python train.py --norm="layernorm" --norm_place="pre" --rope_fraction=1.0 --qk_norm=false --optimizer="soap_variant" --decay_shape="linear" --seq_len=512 --steps=4087
Each number is 200 + 40 x the weight over its row's rms, rounded and kept within 0 to 999. Layers, rows and columns count from 0. The size before them is the row's rms in percent of the matrix's.

# layer 2 attention output (transposed), 256x224, rms 0.147, rows 153-157,217-221, columns 0-223
100,156,152,159,245,148,311,292,201,211,177,220,185,221,269,302,216,110,218,212,140,170,225,179,228,163,125,183,239,213,200,184,197,176,126,257,169,174,195,214,204,200,153,223,163,232,228,235,227,228,222,178,196,187,225,202,134,236,234,173,300,220,251,196,191,247,205,118,222,191,174,197,179,187,198,158,187,138,172,129,153,206,179,207,218,191,234,185,195,206,203,205,201,245,155,236,209,180,225,226,171,112,153,187,171,238,268,172,205,245,148,199,167,173,225,218,222,180,221,172,241,210,184,228,198,172,159,138,206,212,171,138,237,204,246,147,189,199,204,222,157,208,225,217,184,202,208,195,189,215,255,178,219,227,205,236,230,280,134,229,264,205,182,186,177,321,155,144,185,284,189,165,241,274,244,211,165,187,199,269,167,261,179,245,166,197,178,180,134,193,170,217,227,119,73,226,227,222,184,259,174,243,169,196,155,137,212,199,230,137,178,189,149,273,170,176,97,227,158,185,190,156,141,196,238
088,187,163,157,166,280,227,246,199,231,280,240,198,210,170,250,188,179,139,141,177,180,207,241,159,105,141,173,247,203,180,187,220,187,221,326,159,296,188,231,280,262,185,144,202,181,259,266,201,198,189,258,214,268,248,266,211,232,218,150,201,124,179,219,212,136,154,273,207,198,180,251,162,119,193,182,103,222,219,235,201,233,197,189,157,251,131,227,180,219,276,191,189,167,230,286,165,167,180,172,240,208,123,253,170,249,253,156,148,223,175,262,157,231,170,226,222,217,235,189,228,227,214,316,244,181,126,233,196,188,232,219,177,189,153,191,215,146,262,192,214,194,231,130,134,185,205,204,252,199,184,151,170,172,187,171,189,190,228,198,226,212,194,209,187,154,152,256,199,211,206,211,235,170,212,142,171,226,230,217,164,221,184,148,232,180,245,137,234,145,176,195,211,155,227,236,133,201,220,242,193,263,227,188,157,198,228,193,270,215,190,192,184,214,271,213,167,259,209,190,259,205,253,199,199
096,162,129,169,237,140,184,272,225,247,195,186,260,195,238,194,207,113,169,219,156,225,190,191,167,202,198,195,168,191,184,210,235,238,164,174,154,147,179,253,112,148,190,239,199,235,202,212,227,194,159,135,203,241,150,202,113,230,219,157,172,140,227,233,218,169,167,218,172,188,146,145,189,185,224,183,236,186,104,207,206,282,214,184,293,188,202,180,187,187,226,262,200,223,186,176,220,170,229,215,150,131,244,182,178,166,190,173,205,245,251,180,120,136,138,207,209,142,172,103,161,170,159,218,194,181,195,189,242,235,166,144,272,213,150,224,134,170,172,179,160,243,215,239,213,240,172,129,191,192,135,212,202,145,228,243,208,201,188,280,212,226,179,144,311,212,149,152,267,250,211,173,201,275,178,157,222,192,276,194,170,223,208,191,116,220,143,221,206,227,209,200,221,241,179,234,136,176,162,245,308,217,199,144,212,193,201,145,241,138,246,244,135,156,213,181,185,195,185,159,127,177,174,256,216
099,218,168,266,256,190,196,140,204,153,197,194,226,173,210,244,150,232,241,263,217,168,152,185,179,210,231,282,233,223,201,167,178,162,190,218,280,220,236,192,207,221,207,255,158,175,260,216,249,136,240,227,153,102,137,153,174,169,169,221,198,248,208,254,221,277,264,221,235,167,188,157,170,278,210,166,214,249,176,176,242,212,215,249,163,202,224,192,161,188,181,160,155,184,188,227,230,203,149,164,226,204,229,223,199,249,195,173,197,161,120,103,120,230,248,71,222,189,164,203,219,170,192,195,240,186,169,110,192,232,175,220,199,204,254,233,277,204,182,223,187,208,197,229,284,178,174,153,164,142,239,190,106,151,205,241,232,179,206,136,176,206,211,189,133,157,219,155,243,254,220,213,199,179,142,200,156,168,220,169,197,145,183,235,190,207,204,119,273,199,312,202,187,225,164,187,312,173,201,176,205,189,188,116,209,181,166,211,242,162,238,240,141,253,209,182,242,217,216,188,113,239,181,189,226
096,180,222,190,172,207,217,205,218,130,192,197,138,225,143,184,233,137,181,132,244,224,169,211,181,256,215,239,248,223,212,215,170,311,104,167,191,147,126,155,166,191,251,161,215,279,270,237,153,195,254,218,175,208,155,158,194,197,228,218,186,235,265,149,109,160,197,185,177,221,256,183,222,143,196,159,184,161,218,181,176,232,199,228,200,172,225,160,184,188,163,208,196,190,172,222,171,220,201,190,190,163,164,167,216,224,203,154,50,237,155,207,214,193,150,124,215,250,227,268,190,199,203,159,215,195,201,216,210,197,194,227,175,182,236,167,209,197,238,141,180,182,176,129,194,189,233,302,147,201,189,208,281,249,194,223,203,239,157,178,208,190,282,204,138,230,212,143,198,200,159,196,165,243,199,124,271,115,153,219,181,166,221,246,181,146,270,211,177,194,203,190,255,211,183,230,192,255,296,226,199,225,131,205,176,262,190,206,205,273,284,240,154,245,135,166,248,210,226,156,196,93,192,198,237
095,200,239,210,146,166,221,175,193,198,230,266,182,147,228,166,189,176,248,205,237,190,121,248,194,168,298,240,195,210,188,215,189,220,315,129,208,176,298,233,165,244,242,220,300,206,187,143,175,126,207,260,189,194,172,165,236,177,181,175,222,163,194,173,208,125,190,239,165,187,210,233,136,237,224,243,170,265,160,236,261,193,200,202,173,148,174,247,224,220,171,174,167,166,214,175,167,142,167,150,204,214,230,173,181,169,196,212,179,245,212,192,207,155,163,217,181,215,257,197,180,262,179,97,181,287,246,153,153,188,164,210,241,203,194,213,183,229,202,218,199,170,218,185,195,188,95,200,181,178,229,250,183,150,213,196,181,155,266,204,164,230,193,227,255,82,205,234,208,210,208,246,159,97,163,225,184,222,193,151,220,181,216,96,208,202,193,238,263,235,306,208,260,259,173,204,147,110,220,181,191,204,178,182,222,142,240,147,210,159,193,225,250,169,283,172,219,201,179,235,179,287,193,187,232
095,241,184,269,235,228,149,158,208,150,195,161,138,259,122,156,179,174,275,220,238,222,190,164,198,312,253,171,223,207,177,209,253,177,169,104,198,224,154,151,175,199,192,190,164,227,103,211,259,200,219,110,195,184,157,146,218,123,213,164,226,241,182,282,219,163,201,204,189,233,286,143,228,192,175,245,190,158,281,265,276,211,203,164,184,225,230,206,201,234,209,200,147,197,201,165,165,216,156,302,207,289,224,199,177,178,129,276,198,197,235,201,232,215,174,171,232,182,153,224,175,194,240,183,145,231,223,199,169,232,205,208,234,246,221,221,198,185,212,271,127,132,232,264,254,182,260,250,159,112,195,199,313,222,236,234,254,264,207,246,199,210,215,235,198,244,249,181,218,184,187,247,200,180,179,179,182,196,154,215,211,123,201,200,125,180,237,278,207,225,172,189,180,210,172,229,264,222,214,196,201,223,172,255,270,233,195,175,239,234,149,229,224,174,156,233,186,159,206,210,168,229,169,197,163
104,155,262,232,118,194,210,147,230,179,210,135,67,244,186,217,217,312,251,132,181,210,236,165,216,243,226,214,137,185,218,207,120,166,242,200,327,181,186,230,230,224,284,215,245,130,90,229,168,192,198,207,208,189,222,196,260,161,158,268,219,243,190,179,122,180,261,238,143,173,164,248,178,215,171,245,159,268,202,216,212,152,190,234,190,251,202,225,288,159,249,235,213,197,276,149,256,261,161,227,238,235,144,273,186,187,191,216,235,238,265,216,250,127,203,242,192,195,162,255,244,188,218,176,198,182,227,192,192,166,259,198,144,192,231,217,194,260,129,170,273,179,266,222,196,210,253,279,102,208,188,196,221,193,183,182,191,227,215,156,163,234,203,187,155,166,187,220,207,201,250,189,191,182,201,222,172,228,226,162,236,240,237,273,189,199,195,138,198,179,179,162,170,222,176,180,187,224,193,179,164,214,175,213,184,198,236,155,176,256,198,173,202,195,198,192,188,179,183,211,173,218,179,100,168
090,214,174,187,169,203,128,238,247,266,264,275,176,130,168,187,209,172,119,226,207,180,242,270,281,225,198,150,236,115,212,256,236,214,156,162,193,146,216,243,213,155,280,243,256,184,125,201,140,201,186,90,179,206,274,173,190,247,185,168,155,154,201,191,199,228,191,188,192,172,193,161,220,120,203,260,221,162,215,179,153,167,199,221,225,243,119,190,255,206,206,230,220,192,232,137,192,156,254,268,216,172,195,193,185,140,175,170,207,130,246,230,333,191,103,243,193,163,207,191,240,216,236,189,161,202,161,195,138,187,206,181,210,134,145,165,170,217,204,218,210,240,185,217,201,158,211,200,187,254,154,221,218,212,189,204,205,212,253,225,148,192,218,167,303,251,203,197,207,204,164,132,171,174,162,193,297,178,292,234,255,224,165,190,199,253,192,160,215,238,174,175,243,206,139,232,188,233,165,174,179,237,193,211,229,244,170,232,229,128,230,121,229,205,194,273,207,150,199,202,167,202,228,160,154
090,216,202,279,218,258,167,186,214,298,220,131,197,261,209,182,212,188,176,176,177,148,251,152,248,213,173,165,172,145,187,191,170,169,169,226,214,232,191,151,266,169,183,222,205,133,104,205,232,239,230,238,228,201,158,268,208,155,203,192,117,195,206,214,183,244,208,177,207,204,234,186,132,223,188,144,167,188,218,161,181,178,216,198,102,184,161,272,161,192,227,142,164,208,190,221,215,201,237,161,320,207,134,241,144,223,169,197,227,181,215,188,164,243,185,259,219,122,171,147,205,148,144,304,237,118,162,247,139,254,254,220,215,271,180,209,189,152,214,208,231,208,183,198,258,205,222,182,262,160,185,210,170,195,281,185,185,168,253,222,205,118,207,219,313,147,179,235,196,203,280,209,239,192,182,212,191,203,190,212,192,174,197,171,222,256,235,145,291,206,211,230,135,143,239,221,207,240,176,159,223,162,266,147,238,182,184,212,152,232,200,194,256,199,217,281,226,219,247,156,123,237,177,182,221
# layer 2 attention value, 128x224, rms 0.144, rows 90-93, columns 0-223
093,195,197,142,210,159,238,272,256,188,235,244,190,190,204,212,190,210,196,238,221,215,173,158,225,164,215,169,215,203,170,239,139,201,165,159,204,257,189,145,166,129,209,192,226,135,256,170,181,216,248,210,267,223,175,137,180,208,208,205,192,201,277,144,177,221,221,172,210,228,139,260,229,181,154,154,244,211,204,138,182,125,180,110,121,139,272,205,220,174,179,203,189,228,177,275,167,205,191,183,222,176,171,203,191,182,276,292,182,226,250,178,251,195,224,151,182,165,210,173,169,181,204,134,164,133,234,184,194,215,94,168,176,298,260,101,163,168,238,253,200,230,171,139,136,164,235,213,211,194,229,162,199,120,223,185,150,185,188,231,248,208,230,206,214,253,274,83,270,188,232,161,200,228,246,211,271,185,194,172,200,187,214,276,150,236,272,191,172,161,138,213,160,227,200,237,172,184,126,198,206,201,199,182,262,238,232,198,148,245,206,153,234,202,181,134,187,222,212,270,230,212,135,249,189
099,212,249,198,215,182,127,194,243,198,179,231,215,165,259,221,263,216,217,151,246,207,136,267,219,287,206,205,175,215,209,152,189,151,241,195,266,206,188,230,226,170,287,168,201,147,172,172,187,191,166,303,242,267,193,196,201,268,143,189,193,216,193,144,196,261,200,181,226,239,174,230,225,177,152,198,244,206,180,233,295,218,218,217,166,150,125,185,272,169,167,167,233,201,174,154,144,144,250,221,214,236,161,184,269,163,150,207,162,222,222,212,224,199,241,270,136,216,218,186,263,144,276,192,145,213,209,258,183,192,195,161,119,154,240,273,168,212,205,171,183,173,216,228,213,188,192,183,160,196,264,192,132,206,244,172,222,229,150,161,132,84,232,270,239,136,224,254,196,184,254,185,255,192,157,245,186,202,188,159,232,209,171,195,225,251,264,220,104,159,173,213,168,134,221,241,233,210,123,269,200,162,222,233,171,197,147,211,199,196,130,216,204,222,196,285,146,172,168,188,220,238,210,160,224
098,195,226,127,209,164,197,260,240,240,154,186,126,153,239,198,255,206,203,235,159,222,177,217,167,227,182,289,242,186,269,161,185,244,203,159,161,205,209,213,229,202,191,184,217,293,120,204,266,236,166,202,189,251,270,185,197,222,165,172,221,238,210,195,146,139,206,202,179,212,243,242,271,228,285,193,141,117,216,250,197,168,224,258,280,210,206,241,173,236,260,265,175,232,175,187,219,173,183,253,149,142,208,236,241,204,137,222,168,246,220,201,163,177,197,229,155,182,265,198,208,272,228,287,181,259,210,159,304,278,156,199,230,293,166,243,189,226,163,184,225,204,211,206,178,199,156,187,184,184,134,219,241,201,172,198,271,151,186,195,176,215,207,155,194,134,222,242,236,205,261,150,236,202,268,191,173,171,220,193,254,168,235,179,242,188,262,230,194,154,130,283,209,174,267,216,215,173,248,153,244,220,188,197,191,190,241,89,146,164,179,249,210,174,230,136,208,186,146,190,200,172,167,258,218
094,189,211,194,282,166,257,136,216,200,157,214,230,202,285,179,135,161,185,235,182,191,222,160,194,143,203,218,247,216,200,247,157,226,181,209,176,223,243,185,234,141,260,193,209,291,184,160,268,253,218,166,209,266,149,255,233,280,177,174,292,180,225,187,202,194,135,204,252,132,159,245,167,216,223,224,225,176,206,155,258,196,234,220,106,185,174,111,218,258,235,204,195,210,235,194,231,198,208,269,125,206,190,241,178,199,230,277,219,124,182,292,121,203,252,120,177,195,147,153,220,236,180,205,163,194,206,178,199,209,184,177,182,189,117,116,193,169,225,157,217,189,230,278,194,206,216,194,233,198,171,238,164,271,138,222,211,184,203,211,175,231,181,194,168,284,185,240,179,180,185,189,189,151,178,264,255,266,212,118,231,233,194,227,206,219,163,179,173,243,232,177,196,198,195,211,184,133,217,223,183,203,168,172,220,102,116,123,197,158,181,165,193,180,207,286,246,189,180,152,244,262,151,220,231